{"num_hidden_layers": 11, "hidden_size": 64, "num_attention_heads": 2, "num_key_value_heads": 2, "head_dim": 32, "intermediate_size": 192, "vocab_size": 1024, "hidden_act": "swiglu", "norm": "rmsnorm", "norm_place": "pre", "norm_eps": 1e-06, "positions": "rope", "rope_theta": 10000.0, "rope_fraction": 1.0, "qk_norm": false, "attn_scale": 0.177, "bias": "none", "tie_word_embeddings": false, "parallel_block": false, "init": "normal", "init_std_qkv": 0.0972, "init_std_o": 0.0207, "init_std_up": 0.0972, "init_std_down": 0.012, "optimizer": "adamw", "learning_rate": 0.00388, "lr_mult_up": 1.34, "beta1": 0.9, "beta2": 0.95, "lr_head": 0.0136, "max_grad_norm": 1.0, "warmup_steps": 237, "schedule": "cos", "final_lr_fraction": 0.03, "batch_tokens": [8192, 16384, 24576], "max_seq_len": 256, "doc_mask": true, "z_loss": 0.0001, "train_tokens": 87780000, "max_steps": 5837, "dataset": "wikipedia_en"}
Each number is 500 + 25 x the weight over its row's rms, rounded and kept within 0 to 999. Layers, rows and columns count from 0. Numbers have three digits each. The size before them is the row's rms in percent of the matrix's.

# layer 7 attention query, 64x64, rms 0.187, rows 0-63, columns 0-63
111:477492449428468489478534484510509512460506498508501442472523526534523525517488463498504504523458510507507526520474531511451482477525528479504499513528527525511485509465520481460496503484502514
103:500492508561559490482501554469498510526501491491490535505538505530443528474501520533466499505504487535494514528537498487515517544479492531504468523481478486501547526528487489524473519501497487
068:486502532588548524527546542484499517556507474506473518520534509512503512498485504522497498500488520495506533534526535466519542509504466536500479483489491480498524512494500488497457493487522494
093:514504543555532489516507559513516529554522470485476535504521485493486487486495515565477500497514492520503498463516491484513528537480464534494493492492515473513522534522475458520480531485512483
073:507480479540460522529518519489508509469536501502470497496524533470480454498477535459532503476529475486530517476506533481550477522483508528527502474518466492490473520467441498506480496489518467
099:523536510473485474526475526489492507519515458488491517517497489488485524487429482495522505449516461505499478491518474506497522525477463546466521497464494488528485517489482450498516566497498474
079:493492475518541536470459497487493469512431514501487466522492520531531525519485488549441479513461486537461493513529515514467470502489514527508450497514500509540489501509500509492487509470503500
093:511490514529468457499533539520440515492528455503470515519508514476481454461500538517499526516540503469533522514510501495519485528502488527479541475501484522487530569491515501507519483515494510
057:521517504538504505445465468525449455492496498497526479511478522516509467495500499513513504544486548484474512513473516483496518458504489517522472469470545521492523526535543523469480467490509521
101:491505530505530512528464529451489517510470515476536551469508455473500528496475535574479469519540511498480468514498494466509494500460501522477496502461499465522507487520479474499494523505496504
088:492511518505474510533497537513509498465511475505427459521489476508516531529526494485516517526518497505464491509477483478490481527476499514539497446480550538533532494453512498493502478524544509
092:462560506545482519515478478490500466524530523474520490517495539535489463497512488492516513551486470485535484488490511492500498515527506504454518520464521528505566514461508505505484470476534506
101:459516489464462547508478473493507476554509540516533502487527491520505481502467481524523469502499498521450512527465500524487469484456480464506509511473494467466492483507504491467461517522497456
102:557490532478517484519480460490495423489530493483510468518499500473533475455486484528484450471510497473499508531482501519470491479543538473495468494530494480503465491524530495505520496506507482
097:477463505540557523526459482479490501483484510473474486515487567515472472499496509500525489540554500486478519520506483451506542496477512498509518489531522466481499464507487511467521495479497537
096:474525485500472489468479448486513512486500521497558507489486491523507547515493485470512466466489477500499458517501514514491515503459490518472468539474489504544431476525493517505507544499481539
110:517502494472477469531515443496488478480499496475532450501446499534539482498477495467531518501489484468508511499506484502462511484509482490465498488514488491480443461480514482471546487439504501
084:481509440479490514479530472507498510457477515508476443494508514517526547550479505472514513490448496503527532512474527532500498456522544484538479483519489490503492510479514531457492508512511522
091:464499460459476506497503465519484503464504518523499460507472518507515496518485479450540521511470524485509552504461496534520495449532513466494514467508464480473483496480514535445506494493514517
075:482454469477507520542545514501490494498519499521496468519495524477511478473490507462529523504482532444526563496470512511531509481529519502499496470534475483457528497467495544484478477492528507
125:460505473462494511479487430504501488471491537518520474511492493530524522538492463451502494482475512515495501501462512533539470465518549470500491497499516515494506462479498550454494491513511520
084:521491476474493497522531526516482484489548472534460509523514507493482464472481516443558523476502523484496567497464492505511507511502514499489517467514491520458543555478507514498490526509497503
111:515498516521578512517494531460479485559498510477462511491518485516492515497470506503541482491514505518469474479463492487444523492462479515511443485519519483528522495523517468524512520520488505
090:495523485487493485437552482518478483475470499527498484479511509499500485458514474467570535530493505494516562513452486515492469478520497496498517479525514504452515494485521502464476487526494502
192:503496541518523491511470527490506489529483493483494559510488475506507495496523496568462477514543491510481467492557484452482517530467478531509496513491491469523529475521478460535510509466512488
085:526528495547489472524499518547498534558501461496487491498473493463437473462525480507501532515516507503474508464487524472517553516479454516525527487473520482505510461486497488502485512497508497
104:483464514527472510527494503538482514486551455518464519514508517469469441484507537504482502499504495504510513543517507491488548529484469503532560498464468521502492524492539485528523507522496511
094:475536454542490534506454498459469559525493479479475488514511512500481495491496534480465500508489496559503500497498508496497550507482521509466505521516478466532465486488508531529452474497496525
086:548462508517482476499503493504524474525513525500485509511541458524503445503509520499508466465497464505519514514534483495473475468458448543460526506517487455486496490469520524481509499495456487
090:501495535509499500451500507496493541495521535454490509464532544547470471526501505505517470493483512529468520491528475521498553458481517475479488539471507487520525501539512548497522522523505483
101:501517522492522494463464472504540458462478526473517497467511538501503516478499466526471496486471491503470501553507498536489473480522509488476510513517574486499495514513544472472446499505515511
084:466509507531529532516527484484475526482460500514460515546523514505509531515476517507483506460485458478488500528534486514496460506466530499533474472464469510494465472526464518479504530518548519
087:495484552536552519491526519490562499480492550496528500502488502515510507479488470505489544493493509545523524510519467509462464480513469470529489483520522472522496455490462492472517493483526523
077:551466474488543462530478489514504505499456467492492486491533474486464514508491535480446477433519493471478500511504510487508498486473516522490487527499506505501488493489466505536458505544474460
109:551464491478551493478462509506517522493469482523496506515497501509544502501462518499445526476473447504460503462479481513493514527496494469471464497489523515524492501562490506540488485486515490
116:508473513499511510459495517480537535513474488487531472455508503515471554477475478493472480564495480511533503494532470510509530485500477504491469566504515486531472543518506480489484511508460491
120:503496526546494507505530510501482497510503492506482495507512501523478459440499493468561512532508535516525484510484514490496472501485515539548511439518501460451546493533493541495479495494522518
089:459491492531503528479552492515475549488513462531476493546503523506508455478529485495516529530473511486509536521487495510526495504517508489516504470535477518453534511469522543463495478494540517
093:486522508477518510494477482470543486496469533455534518452506493505488552537478485528517471490502511512511469515501494485460514494513502508507481511502537489547467447566494478521468496518485521
115:500487506529499483523516493486479498470522486505499469488487539529513472484502520470546508514509569509504557537475544509496480535523504515498548497517476484447545544507520489520480485515514516
094:511480494532487513503528502532478459508535482502455506529480503491495460467515497483511545531509521452485552504483489497516530486498496517500520486480481500445531489452490539508501459471547525
115:523491502499484543518517511485501419513507503460489448496495517471486537477476480527502488543554515475496507481505493511503571481490517492486510512493524461489536473463513499498521500490521480
110:559448512474505493501524536538482441512524445490469520529519507478492481476509507519487492496514522473479542474488508503491528520492468497485521491518517509469565525498522503514496463496531488
093:489513490484513526526471462486515498524464515481513512512499497500483493483437520464534526450486480488474497521478537513514529481499506498444511506546511478524554497555484460496516483510474478
097:494471474447471544495525484524510509482503468502512510508534501489506490503526512538437500447506500477551495500478497497546497493500500484516542480529518522459472523520529503474458481497541510
098:492514520465479510475471454496474498471500504508516548459502505511520519540518527491478470439484486524494456531511508529496477507518478463444500518506486487525497518541511498493498543517453524
101:511492506474512438514510529493457451485465523502499473484493519526463483489471501493570479523519514485472510499524462521480510463494471492464542509475505503465453518498522497484521496517519469
107:548502526498505508514494538515484407488457482488499477545482471446482520491478480508533504495522499481512508481478470501505506499507517534477503491477532505491511512438496509489540467511518508
087:534512482468546473512526523497513463506493505542544463544510470508494502532471494476462497495482457517468479460478476493488489560512506475488475501494499516495500518507470506559515532476482497
100:491490508509495495499510467506464510479531529498466529491490502484466502495549496541505476479530553486511518530513532499509501452459487521528555509478532484479478495498500501420504466513482515
098:511469462509517426495500489494539538507462499490488508489522485467456520527495515515450497492503498510519510485505466480544537447477486529480505521472513524522472469482500513493514471513488453
093:481506501530465467527500496499467516490586488496459519504504488512511489506551490499478524447482533483495504543540536502512509488495523505504555493496504510524527523501521474475467463488484482
105:517523475492456520454528482518470483478505502496485495542486514474538521519509513522429510498498453488485509493498465534510492495560527460478517480491479526481516490469508531476519513502544518
102:469524506519485511497475483486467440465462489473489492477484512502521482498495519483569485488502551494508493540457516495473478500522512544528522482502478442483511506496517502470501481499532544
082:518462473474481512500497521543504573520562458513463505522529503525488468484504484508491514499497479505544553499502479519480545525497488472490495514541514484484511541483501506500482483524479524
106:499553501527515476508458518475520484510454527446511493465466491508519554543500509502498451458514502533505467496550487492497516490488527509514489511461525466518466463495484496488502527501506502
118:457507483510472527477534458472551542440517533507503502509485477509551501549520507478474518510506511499496474516487535470549475482550525512507505482539503511514507481492479506504490508474525497
124:508478480528460485482559492507466519478505492538466474505497505535515448473533519473509519528503481473523523475537480501505484492505485509499524452499480493461481489441512541467495508494500461
091:484524467506513497461484476497529500493476522475504479498514508503496537541489505525492482446489517502511476570462540497506484487553532458475481494490510491516450486530504468506449497512502532
105:566524505495501498494487526492487475508464520470526501518523503470501519524493509502475457467453493491482532523517487531421488504495504472460517502509487477498507543503507531524510564479504494
100:484535494533478511443528478509505484511447537477506496492461487486509515519497452485526496511485510510455490551462465512487467494476493500487479508492489473503453453479475534476510505494497547
110:446534464468519492493506471475527528469491535494536479517532482526534508503482484518528521476455495513525498523452495528514432467518515506495498508514491546546482497525480521512495495508496515
111:495462492527538509545529538520527487503547483509464510527517513500484487479500517526518516503507540487493538477484534464528520525500511521534501501491494531504546502488492479550473435504532523
090:504514514478502543527501510507535485486496500485505454521525469451517528526465479511502508471496495447542506510472527483499477477499524529525522481549521526510537490455497504502526458468547515